From a checkpoint of a small transformer trained on Wikipedia.
Size: 9 layers, width 128, 2 heads of 64, MLP 512 GELU, vocabulary 32768, 5.98M parameters.
Architecture: LayerNorm before each block, rotary positions, biases, tied embeddings, attention and MLP in parallel.
Training: a variant of SOAP for these matrices, 3556 steps.
Each number is 128 + 32 x the weight over the matrix's rms, rounded and kept within 0 to 255. Layers, rows and columns count from 0. Numbers have three digits each.

# v: layer 2 attention value, 128x128, rms 0.0522, rows 104-127, columns 0-127
# o: layer 2 attention output (transposed), 128x128, rms 0.0643, rows 104-127, columns 0-127
# up: layer 2 MLP up, 512x128, rms 0.074, rows 0-28, columns 0-127
# down: layer 2 MLP down (transposed), 512x128, rms 0.0741, rows 0-27, columns 0-127
v104:159176111171137137139122154085103094132144119113123166137141141123123141119107129157107129108161107186063102134122100107150112138156194103121128114138157144168064085140122132113126149165024161147086161148115137072181111116139109103111146114138106145143153092144141129120117106122147144115182146084125143142128167119118154132107163119120176087073125135121103093137116110117110111130107
o104:164103126139127135070115124105138113186098159145133129100093117137164107140109083112146060116157121127101125128121131164075149193119161120155117166198151079081129148072108116147146124114096163117126141153127126136142110143154108133132098164193120092083110135141100137131117101128103088140193098158118145171173173132089162074123120112144123108152116117100165146130140126111133102107134
v105:158080148128160162117081119060173161134131148099067111178158130109102163142129136164130113162125168129170114123137122153152129171121064110138174127133121126063080150039110096162169172119123115143115082136103154196086105105108142158128100112178128064139160090088117138140135154100122140100153123120099098130110158162105146136154099136124127140131092128117095150087130129102131200041129
o105:134149128108087142079138094167128111072114082089133112189108151134111134116156114145179160078122146161152144167126128104125123144108135165093124147129163152082156151062124173119117127164122112130130121135086115129128135066101127144110079071135067131113123119091135107146124078155149145090072145127078148101154162111067105163160145119138151148134072106118093116134137123092107139129193
v106:079080146138197152109113104113146111144154114074145104182104177173166114095151105177157117070137141128143100117109138155141153195096136145132125155116118131166095169129109086174114095088134140088117138085135088106155105126106128082175147116123125121117109166118081115155121102135114088154082091123168119129126170110122153096155126102097096125111162095172185141152144129065149143100148
o106:087125129128156136136081062147154140185151149142164111130185194162141140111115123180144139119109075143115117095129118140075177173121063080125127108134108157153119177120092165118122115133145115166140145139115155127179149115139173098137080119149138148168082170094126103162141173111125108136092102138098095114086145068141119083122151109078128147143133100150097108100118057079117148151207
v107:136160188119151111159155160114158074130135118107162136153151147113143155115098128106119149148105157169126139105095152107122127144184128135131106170122175120104122101121157138119149087119141107129121122133180147078163080117101152106120091123151152097119074095118139146144096155118123087131105129137164109137124151115104119185112124166092127130198053116083105204096146086081152199131106
o107:149119172167155129162115180095147118169079116086136152157101136090113135158136121184099146140108132132132113142080071133137167150161146203089077093109155126163138115114128104145123098148160101150175121169138101083104169104128192132182092133140138131122139158106148187074098131115170115119142169145094167118171122139114075168142102035105117124139108154108126124163109106136111168122108
v108:186138086103148115128172119180149133141086133180120110116150139116082079126143141153110136147059114121120107127083143122134077149129108131137064129116103127138094108168101071123169129179150166095117167121139156127096158111099158104162125133135142183156069129090086196124180098094102060144126119158116115153137147159109116158132159118133155076117147207168152119152135107124141114124147
o108:170173116086187150092132158139080079143124090152114109161126120186138202077131140125091158118083123064155166117138162188118111088140133081183072110091127134155115149107114128163145143163156127170147097151154129105087099138132097128125144142144133120119081140112091150119169126152169103168154109117081143096112120180158127133161145148104109108126091105126084114150133102155124104127124
v109:115141098090172120108138123080098108089132108122077151135097124109157117150167141127088128103126161120141083153127129114137158063100150101174105195159132080108167112107123124152123145067143130124094119126109188189178163155157097091110131154137212173091099130152128150090104110076082135152164106128132181153128094097176119105105122107120095104125138112147105124149141127144141151129115
o109:127078159155128142173117135162068110095121119115077153118117141117120116108129121084113141100126115114158115128162173164167203146145102126131107139120145128144110058195147125114135170146111116054082122087125145132144166112097101135114117153139173090092104182137135114107152116093141124151116132166115120118167069076142125115162150147076118112138148093142085148157118122102155106149124
v110:141075137128162126157149102117104111125111091111095119118133134148097119119125117125109148114110113111111120094087098169131144124148156140047118154093170150125116151094168092078173105162102090124117162124181121126133073121141152110140160137155143051112100140112116172138143099126161160148138091135110116117068101090120076151144146146135151141150116143151114175107126154111166103097091
o110:148195131107131107166128121119132165124129072133138127113104117120096096117135184152141106115062116129113158122124122097058112150131125168080132091140141096130118174119139101086123139123152156106189100143160136082179136152143160131134142093100160133094105148086131133097110120127140122116117097142090116124118165162110065171176141121138114114102093126114154138089158076165180156144088
v111:099101143163106102139131152139097112179117090119140152134103159126097161116125093117097114130137118075110083176098095189099122083115124144138243127077135164115147129074106095114128086130107083165131161138124120113139177189159148121128105167125123129184099104076120120104107106097190112172123149204168138132084134112084126094147138138103171192162125069176097179141141139088094101094168
o111:115152139127160128166143131183148150118176115108153120124054121091130118096128160131122093125163159100133176116120181087091136101176097132137140118139125197112101143170141128100140101157109132116153091106121127144155124147117133151167118137113162114065130148085128098131143115097150136136199172151093091081112149108094115089126135097198153162102124069182181123137095163099122141087174
v112:123115074151134127179143113122150115118110148110140123140141088133135124101114107126110140119162127125117144092172142113135179175063108148160064155158118083148136159138152158133126148083122122163145155067142086128137111132115175159114120190106082135116155085091156088156144065103144138118065098134094160147074113098103152143118099095096144147103143118107130137110107142128153181104163
o112:103153090118116167120129094174161103125121152182150101067133125101076137170131111086103147145156145149142092097116095093204071134105118128106111120125162127165107135151123112123164141169119141123134171132149116123093116086159145098139100125141125215121155147144164150085123138170141169100112097164105111153117122056118121119152148143136123118100159115104058118125136109144136131135109
v113:142153093128121165101098149116091088079152090180148098135134131141137119106154098150153098083100122133156111129089139084124108120116147120118160122142125114124144125120159145125158130149113139047107132147167127143123131133157188113120067110163159157145117120132110051134121145162129096169111109128171111180206125119101122154142149141076139108150113143137088117172147138142135158164102
o113:101119112180173150100108180124169084125082166171091101131124101162139109074101091182162141082087118113137123132115122112119135123100147141131204062148146135095135129132135129090117162124138100109144119094116180158100182188133160127154098145158112088138136118142099154110164193136178140152130152110123100135122124098118107110061067170089128145145136131113124087184138108129162186112085
v114:091127133143134142109190138117102088136045102131129163091147114128099151127144089124110106140104150148129135146113112108159173076129107102074133152192170147123094126114134105137160123140085129168033117133136105125146103092123153128152129062101139120153122154151157127116164126166156133045112179127104093187182165133146149134128128170126094109128160065119151093123103125062147142131150
o114:142111127107117114125121147113079116182122076098130127125079105187122139157137086182135097164128093124138127142087163149154142157132127145179119174162095106161163120096105159120117102189167140168101127136095170093115175161096071110156096134106130167087126154166155103124132143107159146149156173107144102114090143137125100123133074155148092112143156122126125120120173042125099147144119
v115:094138138155132117196147104130122126110115155113108104133123111128159146153110116149081159108166102125130149117144130126099134172135122097109132153135072100104144167151163165167103117101153162158121132185135096104103092092139141131124128132134141134153129110157105140152136087126062112116078176102161124159100117145117095155116132050157156177088138108181136092101122136099153076120130
o115:100117130121136134151142087109154116157146180103121160156142184068095078150076123155153135127102132152102124122120128063102168108133143083121136124106128118135097147133108137147176117144163142167091170137155135103060139093121114108092194146130151155110137127125124111133125135121087125160163116129164143153133121071153150184133153141168103141113166110132073081156120132169097127099146
v116:101100155096144089067065123168149165151118142173160099155163114173108207135119090147128104142126162107128097158096109109112140115085161181105106201123156153136174147089167142123142174085094056188119155148149159132115083112110129173111087132129100092195104123128121161154121133116095121151122143133133120169128169135161138120115116118109108126112146102191184119117130130143112093112153
o116:131128111131118145171133127178162149144200107124110126139145121104138181162113036137158107106145151096086138131090167107120127103149089126163131155133110120143114100138149198124111160134103097131173132148127159091111128130092078159159085160113147159117170123130138151146116183104143144107114119129088096118136162140159108095133172152145101166111121138154118153075078100159170146127197
v117:158229154137104093135063162125165132122171147152070164097167093100092145124097155128064129128119150128144129072103081072158144166147115157139091116094115102102163173138141124147117140074119157158117172118111100110151114166108158089119203135067084127163064101120099084127067149112130055129112138193104068134185120082153109111124190165088117136138170087100135134114171133126169101080127
o117:161169147137158100123127092156111080138158166098084129183219136133115181093086154146094106147180131158131123128101146085154112151172117110125152104168176116163133076141147138113073128140186165123107179159108074127154145127104112164188122188174138135112120127103068116043097098146094113197165144144125183135112125074112112118082118120115072132111091146149082114084111140183133143095143
v118:105166104167151135141137141151149141155132197147134130103126105125079130072095140094121125094082148109159098140091097181118194134119150133090106160140137119180177177081117151103123179148117068122121121186076128165104147116107181107124104143084102130143085167145090146191115132130108128109168078138162131160172092107109151124124087129132124085160138166114186143129137148152131127069131
o118:158154069194091111134090182224111133135178132120153140142149106065088146097156121129093121078098077122125165106136140135092127126103130133183151142089115150097182100121129118102124141175152146107124157145052149060116132126159095115138103126110166184110140104158135141110112113104169147130095154113132163111126124087116139096123099153079152123149095106137132161111145151131159134070104
v119:134131127117188091132084125130093166165136103139153095108137103098152178083159097152158131090110152101123146126140130140114151079036109150110162148110093110111132190143123122134102126175116135141145151113105099104097110078137102165080158119117097153103102154173115117134092110150144114120146124126130108201142171149120150145095144137118119137183088137118150152173083158115141143080160
o119:125116104159143091141168112157119168090132165132144117094155111168200148148119070193128151092109107125118147137119134100150107128125081111154111105100085144106158116106116098121148149177137142089141158123072113091140088098121146114099133090106136127098125106105140132113165220123126129139163151141139106157132159120074128127137118131160105123145128142187112160087144132157081156107188
v120:136150131139112150145096116107107152117145127130085110129134143130072135093142073157085148133152138137095122098155155148139104150084099093133141145095128088148185109086121137133106131092125099100168145200168133170189150115153154109145147103114173144126138090099152143101133152090114131136105092112102150146182174125139129103123097152109147086134100114131155192094127160130148116172184
o120:145070155134140158150142104152163123108141091171101087146113209132101126100148109143107138137143152179102141110161109124163147145143152150136151144121135145180108096163092114062089097167117112089166122136118157140148172133112121118100175143114129140118109131144137179086162163091094139142105149135083134099120116108082146085076131110132184124094160135088088122147105142131156118147209
v121:121117084084150104101124136082054123093125138084165115094140138172130130141148144180147141159164133114152122122133101121129092168132114110087127115146102138121101104156144114109140059067131156185136169131074160141150180140066110160111125088109085094124151168207169114097099080131110130117114164089136114133173067111104129113118113101087197097079173157179131169145117117098128175151110
o121:152080149134135138099094149128125123093143155141164146122148150143143094154124147074129101121114094110165110099102112122076121147079158104141126151130134116158085145113180112102147111170084073144098143161156105138158185069060099157133128137078108078171078129154093124134104156105137123179137115095140107142117124063144086164113081164135193144081129161145142107145135139140121146127139
v122:104143149123151122077124142168140135116120147141138065077095096159133099094071175109158132118122139149154171147127146078114153095145116108074153101154156115172128161112116147172139098165113125193144171096152111124133140080131140123163103178129140134159163114116118143135189108149125138100161134142123161158101169139185062084167130143153125137086138169161154104138137075097119132121107
o122:127128098076126095149132113165088149144078172094122128131133081136125173122142121091116119090133101150104123124159145135111151132089166136177075126141073153114150174152171153158165119038126130152166125150160111086195106122074142114111139156148140133129162090183125106138158148144145135096123127108121136108086120143153118140114149153150078168122159111101125121138139109152090147124138
v123:108139158121121090136162112115137118100120109124141120104146167163107112132110140144139136143177129153085135191070079160159125117121146130147146130121098093124090121136159123113151113101086135152142119132125123147148119100120126110123091128148094150097144180121138149158161128100118089143143170112123123119075091128173128161141124153116129110054114145118132080147150138152105094114154
o123:113145126115162150128149131152091144161149109114119126131093143124124141114091104098137101121148115121153107164117104116072122113145139104132109170145139106148159125128172151112186142148085138152145098131174154102171122094131115076105125159082064143090161139150080102201132140113095140138109141167123177173113112116143117167144134125077114109195110095083155132130135183157110108110118
v124:155177112111128167148132158157154131106094124126085118131078134100082139096131125106158175107160112084175149097158110150098097131109158106137116149106129140167179128142087130127148111155133191179102110087155135091137111108113137086085144126150120128137140167159171063152116130116130096107128142102116129084128164141112167128113078111131210105091130122094136114087122126110099164156142
o124:133152115115143081091100136135167113155135111106080113131075147140138135173144099092138155166164148146152075150136099197153162190077183135143125125114123121116085142095139117082132083168141163141105151133126092171130157070159196115122127131173115090116144097109152110120106158070136160134091128091156084142064167176102105089124119144143147097133119121110096137121107165184139096065092
v125:088124082150129179174127111176150112061107123159134105164172143147103099157130144152160103157129091121106126173128139140093149122157134126164125110145124165079086123124089158089098135136108148150141083093126116109111133164094144116113144129109153167097139148097130120111166195133089171092132139126148097127080132120150149125071133141134099129110102108150117192186080137125096126098098
o125:118128079119117151125144116109120138106125126133112135147114151149163121131094128157084143115167096126108158119132098165083113129149152131106096170172090158145130128109116117135105144125063096180115096123111061158118149094118139098134165145114212168155119119148159084150119125158118131118132134121148114153128154120168122099140119135121116125098109101143148167169123159094124107134054
v126:135163130101137104147138050119167105062182173170159140109153158164122080098080120149122121206159181112153095126072161082115101120143146156149111119129150091153149087163107177123110149190137123169154110103076140150138139117109171114074132165133079078135116199132154081087133154131128103118115093096133126066104156158137114156093110112137166139120139150169107077127158077136085138085124
o126:141143138124134046117125143056108116126174128182185143170120153099155157097093099108095158126142107144127057141121142157115118066123146192189150136148168126109065092152108118178147130107118138174170123137179098188195095079110132124161144131111148100147148175143099152137166135102162167149066123126135208111162146098148148113157099153164125153127104116089089139097115155149139133090099
v127:124162158113108182162099131122110131062187124135146148121111168151175103127128165167117148129108119084091136158116133150148124125150070138113106159137137131199097136128107201130121135198122134099106113072111108123145117119133068112144152108072144100168170130107128143184235127135075106084132101130102121112090092100166154095113099094146082172092154141103126146165131142146133148121134
o127:106142182038151098134100122082071177131149123148084119155158203129085121066127125134090153135141121146119142116186100116125102170112052164108136122155067128144146137112130141160146176122064162102089133148093128135114122113158137162130155114136136144173127135167133126093138123111140155105114055122147169121132093128140150092101153148130097121142191100093144159139111127095101103115050
up0:079168147129143137174148121160110079105137121130081146101125134129135185144143103137180131090146115137107097151154106153147148100083202096144148145097163141128080160182148118114132206115130090172124115121128157108110109142159092152135093144124074136070186103143075188083163146109092129115130107125134133136099119130132191140172178131156136135103159135157169150131136157118121157134140
down0:159153133150083135115110144139151182162129154132170109160120135117123098158135148118096184144109114095156121121126130138135102162187123119126168131147118137088128114138157115125098145135156155109151168116157119166088146073106137087111078139151165134193101163138116144167139150181161106135138145155128124082165144152106105146154122091112105118149137155120098146126126112130152131113102
up1:126136113169134139117127132115113125111130139111105093161148096116150156118158154108129148115105108142125149115113108085092077128185143137108104116107123126108131141166096073088141133112103148093136168162143122166124096076129139135163142141093116094133136114125183135102141100132195171170171120127129175127114148095134123080130081143099179182117147065117105168073083154131152153180167
down1:132163168170100146147168165151126145086174111137133091157114143161121118163132116086116141123108131149093147037061103119050127117193155153128131095090111185091167132162157162092105150091109124126129078119120195173134149165135138150091134090125103109104109149122127154088086123083128107166116110101170114113143185089159097130141143147170118146143126088090109095076022102167100109125113
up2:139084133114157095102116157188143125142102161124187156157132164166115134095118095178108193150164111134149136147064153151136089103124054116070138106148168121172084160060131144134147116125144095132148140137128130123132146134113105101136120136144101167053066141124127182137093070118093137108135075125180082096182103157092117075136119101108131112113113133107102160177101127131088151196140
down2:120168163163082146155136094126162169144177140192092086103142070114128116127129063083147115179134118169082099144111149169203161139167148116136135165119083131070147153208166141093077133158106151148143180094083181114153102122141148146144137107123123148157150084112131169129093159067117054121089146106110130129125160142156159139181138133095146103160142064116072140114131135121144144101169
up3:183128158183116181085144122155075124164139126140138141127156174084180112124097152139122094089108094108158092151065124069125162105150098146077088127077108133112113161140125130158109162156123134122111108086127080054159103085129124086039161104155137159187131121119171120090142139128112165120138113148124161106099126164164172137181180078142156137130172136097047126109117163109059108163121
down3:094162169157119073101115133162055114086171092146135139136111112139056140133159110083103147082154142175140078068123107154102166096080152138217163099156134137103142080141199092150118158121128140107128085165129123173132062114115152121142146117129119158042137158152100120151126073134145160136143135120115164087083126040096112133129167109179169124100074042110133125091118110099143090117154
up4:147093145156063106134121094082107185094173155145118160038103110107149152083196087057173149102161141133137122149125128128167127147157128126132119138119166129204136204109120159169124176166099180152130131128158161136113124132100136128134106102095112129169096217102052139139124138128069066120138156179122130112110129138098143159152123145117156136170151108161138164113154095082122095141106
down4:138137095094137092157109162125159148196097141076107093128090162112119125131106155144117076110113158105144142140148143147057159095163127152148189099135082147112116109161092133090109109148145130083166166115139108138114152102154121130128153134163104074111160113120165154159174123090108189101088133095151153111118104149131128134129126114144096139114098119135054131097093126160141099054143
up5:131154150145160079180113161109085144139168143148126103142157139128131135129068109096108141076154098046111095081171102147110085107071133077152128141105062121146108158104216119092125121138148120134120151134098159147108078176123100116120060132047120129131090105137132122163145127076088123172125135158255113057068129100130080168165080159136074088182150111191078133113121156140110136144143
down5:092086049136133163092119093094153132201169102171128156122174155124089194101180132154094160114099171111133128152108158172147139131174143115139083117153147083113120147118121097146110124109153161134193155169089113105113115066089127141132125192179138158165123128107095202121180182132115178141114118127124114140153100168079219049114146122056109120116126145155086150130142099183196163149061
up6:080134129185109122083088110164118115113138104151150109133126146090177112100099108135129120120175163163137133147131139080117102170170112120137166139053137087115154109173167146167154145165133180118142156136201059116173047114140084068136137164080154111164127121141136112056139134155117172169128083170099120120160180157114070164127210072102158096124077142132144103149124150170165112084121
down6:137147155140142190117128131199110083130129160097185100138170112129123160146021173117107170116179110126133122121065134130136197112126181114110123113155093127129126145120104146122184130105136146096043139110098138097173162110149159140172059132138117111064105094146107126176143148062155157137077129118184125131145145146151140143079152055114095130100127088117074136110138127120168102161156
up7:167117116121104175147110109127160155166108144121165146105118138051112099089115152110167087238109108088145192163104139156157105075115090094193129122127169068106180152100130166129160129070154157112152099149141135080096122117134185163108146076179137170150149159138059111157092151112108122138071141137040058122161153151101112064120112080161145129106163110135165143159113114139107118127129
down7:123119104134159125103140075112094102113136124162151084165200103134136153121132067148089162086126122063079074138125186093153114178166162145125095099117123087170102140107153113098142117144105091159148136102160148118055135199121101097121170146130104132181151161095189124086168162081172139085115115135151165115122100097117131163091154126060128171111081122140107101141166152084121132111117
up8:113105119125098171167160069117107118091175094104113102177128176112076140091194156143153058160161168086084167105151103103152108138132099138124162136101129119103157152057109142092180147127114133100153100083135164115131118115103177112163129114080161091128108198126109053095149124140174165082123152166191119130163107098094160129108146120134119097143189122172137165139127152107073131072126
down8:137117076098105120093138180128096140178092132130109155097127106098107131122069115119150161107089067182084106163127106109096092162153131152179066088075106133160152174156174127143102140107160109104182138123156118165141131109159055096183087147158112153141123104105130127137054171109106131152152139120069119140137137127133092129132123123112151152095114153053147047130144150115125064171128
up9:093118127123060149172112139081113217114090149122159166198149129133171053109122113142125047129151094139153118082100139139089168163155115158080147104146142139095078148090090079172141181155127126117145143163082142186127093059140148180115174150154106105171096126139181133147151083125167132126133064134196102154121131124101132084090109193031155153146131169152086128159133122147113107159140
down9:152068096124089107098125131080095152073081177156142196124086166128110160180113148146131084176117151193202103109157144115074145121183143141123154154150075129029113143065138056150087136040116170123078109097126095136154145109124158120113186167167214105130144126084163084071127088128103159121067117128150148094120109156092175128163147178102134127195098139119172094099113077178134130142149
up10:166099101080158095164087156172087110171155068096111145170089157136108137072146152164130127109103135127138178147116149088149148127189167154159082140147166130167146151160116112122128166093154110100146080129143110142153138122091113125131117119135154102092095115165130086153150132164147136106076159123174121091118081171090161094103159116137156070080173146162165170090097127105150085088108
down10:080179119126103128156156114142127136108119166144131116140130097170068144130124111143113116138186128124109134134127123174116102124156153136147189167100162178128136116114093126121112099156136182141110143149109138172120132122141131112144153126143078151130144107091123143107102066156098132161181133161124133168152130196143163136137125141156129152136107131123121099176138144187153114171129
up11:118152132131086112176066155040137184166153148148130124090156128143150173161146114142142142141103151133145145113129085129168099052172100188105151102114131154109116115094162143139124125092132132074084168148124026085158145095169046132154124138181159137107059064121110082203123132145093108132148069120107164122116115128172078161189092127094084106103093170127110112124093153114122148120185
down11:090141090163104092113184110133160091084176163137071140126157133168156145138076122155149142114081141121131182103132085116112159165101119108114118121137042118136118075104123114093127166118105082169134126094021111101143114129126131181115052186097150149101178148104156125097115137096117155114121162092150064167107143108169126157083099123133149113150123128094099116161156111103101134170075
up12:150112135115159178155162145102137135160125144093119183129126167116123074084116165156065102144144076101173116120073152132149094078100135152134087104170153110142137116156147176115159146134134096107117114170052162152123107124136112146081143133177145125103071156064167122138150090079135070110099089125158113093130114170129066151157119162145151161063143097144175112117142127077182145154145
down12:117102147122116116121111114151070106117120119135108101156134119108170083133137097158114114112083177121063131131144191127127056142160152162131071118193127154083087124194132082140161046173107180063156204159106061113128101134130111135184168158175139165114169125072148115196103198104149130114101122120122069162128171136166142162144197177106096108164124163141099166141134157157118190107085
up13:110108175132099166178124142179151056181095234209116143135112073113168167089197101122155135110136132151150145138116141160203091115140073177128116149158226126135097128129138165174129143141133105136110131137143156049115091094107131136104087045084140146096131158152101111079145143114140130147174139123148117098123070104076104134071149162128117127106136157140083152103133102071131146149164
down13:149081164098084081129170089119088116125095114099118176143097125134098131194161150157118176112128125046151134084130125191121145133122146111103149128165113095106103170155145102151088127063119138131085126051162104102143170191090129126100124138152076128113114121124119067093107133093128215138134181102142135108152072171153094146158100145152070172167081089146133119165150176204080198075170
up14:101134099175141101128146145088134116087143126116169118088130144121064102098147155067112143112127117124158062141082074100109168112122171119129118116121103106115107165131072171178190179137101097069160159132086151143141138142048152139174143123173126161177105050134212086191138170096083120092116093128152114105119135182088176163137148174104098158142080111137121094107146132143150179111122
down14:116106087160118124146101166080092155150122152095183142051136132144213083139176131114119120084154065177153158138100134126115139128116188181173093134145083100111091138119075084114063141100164147097116097116086158139127124160111113208160137133162148168121118046149095108175186138147156122096099125199109106142093102112143138168115161155138141174110166184118113199116102102071094104097126
up15:107120089080134131182120131177105158103168134147150134147123101178129165129128149151128114193132106108175146117118124167178117081152145087125076168135097119173156092136118176130106115146149133127093156132124191183185103127101130125170165091131133128143169132130100111127148086100067112123143145126098120119086148187123113109125115132151126144074151080133113171100127139099161153122192
down15:111133162146151130123146125095166113123096109135184112127141141173071122080127115132129104105120087164069124148141128121088133172137160132142117130106165118120130113081159113138107103122123148134159111136169088099131139141158120110102125160132105173117125043078107153127120165112075077117127152137108152119148182107101176132123134135111106114150144140114104156123140165095116163050076
up16:051093101092147110132123058093172131114093115134132108139194124125210160122139122147130146095085061186085109100100114109102109133168109122199113112091162101076159205134164133155144143103105073131123137115116125190157100138165134155164170142181135104112109124138086113093096125111236138143098119167140069146136138110159173181099101090104115085138116144101118132180178157143114141067151
down16:155179183163120104058121151159120090155128151068105134126133126122102095178131119129136124131107112105140154097134134124067119161138163076110123187126183076165168160066063102069103152109142104105154152095143097049141157102165151042128124146079129217142123117071106131153115093083186067141149163144120110142106101158108106109177137145159137132057143152084198096142088059102127143145147
up17:132110121132063119110176067166118156107154114156165110175152140092162141112171124111140179100150158123074099095145088086134113157091163180119155111112078121146122097192162165118131156174155041117157131116169122080101092135096163160163104159167162115205128092123155064094109073129080112126118140077081080138141146134086131151089135102127053134144163220140141151124102143193162129089090
down17:121095113108115137146122141078084133201170104127131184129099121127107122116064138139115124135144145138137133143142154176142080132180127116147121154135201156121191153133140080102127144118189146188107133143077120169135144092142122086101157150138094155093153194122122150142084156119154147165179090198195122108107122198147138138158152119114149093113143084139203087160152073109166151163206
up18:102116118066081161101112117096100091133101132091078131149132102136140138168108076121162109194136101121100127129129143127141148104109171140138073080093138106149107164117143111135130095145096070114139132187147121170103175142200070129171140184100073140178133111140055147075147140109086148150052152134079051158101083088126142128121168130181222176096178088090130173134119143166103087141062
down18:158158172168151064064187151137164107132155109128175185088125106153086146117162135142158112109070087122091072145168130147174084109098121092068167099193089157107161140132093106124081193153121168144092169123173137073126121102092126073161084109074181103121144092083115161142125103128108150139160102104128187122179146178122135106085128085134131156159119111164091086068120149089137146132162
up19:157108123143110098155146128082135149114149108148123202069090069124139129077123136122091063095208178077158182129152099100111146195129129175132122079116105138124136148168158134097077115125141127105102125129162157127128128183165139101140149123133158097139138177136200074100144141139128136137141115135156100085133080165146162159135103180154108171153163107180204137177132121127157135071111
down19:093149172148093142097171154122192106173078045109140098161204117189111148165105135139183093128121099181128099082093152095090143147153085122139123121142127136149154141132101140116154159117159156150096163089169154148112146141135094110124058135128112133153135107155127161210114149111124105137122175128108172125156139116091172145112124117162139115118156120123187072109119140173198135132117
up20:130146148121149122176085124114144106162076127060135147110169140150149132129115125113163110092104083159190127041131157121070156104144117140204092134153113137131195118148096147096151141070130123129097149139105160136148188095171099141148148093080133130117097119159087143109111174101095105130138083106125121110174148125097100112102127126159205137098152110134132129083124176121120125083140
down20:134104150127137188152141173099148165097217078087122106201149133167127107138127151141123110122163122122164060174155141115160104169145139151144166152102136136109071168143132136149124147174126094116119155102115143123110143155186118111139123150193154101135116130096114096100098099112158144118168087138105096136094110178113169152138125113095098139132118098090136114116062118163115159131108
up21:159119100181188126145110184113124122107092144128150133138061138067069044217167137119122148141130113191106131125093129145151171150125128134081104145145133131082167101165105065152080115155121113155117088121112135175108190094077160135117090151108125170135140141170121126162100069093097169194136167139106179042146130174086141144116168140116125154184112106140143144126120107061121138181150
down21:128138156081142171178085150155156097091109096121085077124207140111206098114091126067139130091088148100066173095117115162149178130182132118147139071154135162180141097091122113097158126071194095087107151166120139115131135131154123119147128115157101069147101158108091164096160137154158115158114144184192100115147188148141122168164161100128142132152167127139136089130147171130158138158150
up22:134142130087163138090120115109047132091158161153195156125172154122186183159128115098163080172110178178127123210131168087137065110099127155155168115161095108056094107127177092170099116140118180136075110094121135158116141096128174146116072134133183185147104145182111101119139130123105087157111138136090099110113110147109128133202140098062103051149138115145123105114135146046105134112100
down22:102179184113133115110115148182122117094149149175176127174159175130163100148132188120102148141188145154159077086145143204188195166122080134168110114091141135128110138107120089087140162066071114137158134158128117129139159128108110189194063213115112137106111114143132129128152147129091072140148143156169145147122099137129140110139100152087086170117136057161089146065086094086105105103108
up23:112118106141142130134115164076108157132109052152109132130124093125139139086114129132165162105086178129134123149108109115174126136153164106108119076076139153112131162160126132169041154087104145168107094133117047101181152095130109134158175126175098119081152110153120177173104123125071133132119127110128147128177128153121108103143152112171144133094174138112085082144090116114137081082133
down23:140118167102123115134120133211132088112123182139156145122147117124078188143136159152091060068107093165118118119167153072128106129117108145130167151118167097124110151068159123086120139181158107133114085063126176142089108156157125149124114114120108112142092152100151112087150111140178140105083135156140125175143122091086076147135115114103132096138085116151152155142162139159186093159115
up24:097122095154164120134126070112114199132163086164117135104111084139077139110094107105070125079156166101159137148111141138150055149144123125107162115104114111129119098159124187118172163134165192161118095123065166103080116146203113078180161116055179111171142135085148137091156141082140057173121177131114149086173101155077175139133167138111094126147153147128110091125141110097155079176123
down24:133179089124110031133179179165134187092113101094129172121125117064063141183147176102225202087106050099101165185138084103082119101097138155135026060167082232093126144130106173146127137098051065118092122178071166122117171093107123058121077114107142133178082064157100102107095110175080200124133089151139160133149113133112096109167165146125164094120154142129079219166106084161212156116153
up25:088089099170181170095103085105145125134147077101147179137156193153101119117072168138186142156088092116110086097189190109120081139134157170102229123125081151145118130148090114110102131120081084164100131171114147183155110198129191077189156145139108138143069124125142100171115110077122107118083168125203135132139123146133221097129136125096065095098145125129181143116129146124094099113092
down25:092145098115110130143141162113151171130125038159116135136194095138144094109089097135069109201109096131119104119006145163160117215093035200136174118087061163114118141151115065092148175101115103206177153122089163082114141136173119112051159173148116136169085157145141119212186081175125058161120108137110089154132109130064078168127152117155115113197160088158172111103146154054130168096115
up26:084119167115200107118113139081133151097103108096162116138143091151173160145125216088094175129072108139181165127115074209141161105087094076116126140120090137189094086148077154129086121123097108120178188114044099162129043133140150127069139085088106072139122119099035183119186123149107139126063115092164144148184132147134112116077141129107099111172143096083141160085108170108179169115141
down26:208163139108102212108152121209088096128109107081076125148154092154118152101111076142182129099144149088122153154160165072090115086112123103195135147122161113104137114107107152083161138119147111186122088162183167105110176152143089126149093118117071120076125121157187085119099125090128103084135113112079122161153125145131142164165118160140177149091174131171111111131136116180131121102078
up27:141166097129118098107123125165134118208105170075101098147140138084154128110092155064127143121144137125127155134093128132175147181133123105100104080194091158120126115122096177127103106165125107151172134091097165154131102127126112132123120169164121138135176115147154106157095125160073113096165191157123180129157100163099101124125164152129069089087164160139113177196087120149151148143146
down27:129120132145133145134136172151137122110126141074151209110183136121058057152169125111105132113086156110109146139144174133099166191092087194105170192120179094136119118163146121055097128141191161144148194105119118034110102057159151128122084137084145130113125093167074156132154134133171191126102082115130124107175188194146149158121086119054167126138091108131132131137142143121114042111130
up28:082119068119107156117153141162170118121127122144066168155158116101103137097141118136166116149096125108083131075155170118079119115096102089117127133115119155100156145088075165137125155124086113113114077125133116102151162148189136115170121149108135117095146141092073120091092098102174120169176077111068099156143031119117132103077155173114092163136136110158164093103156106143108097177129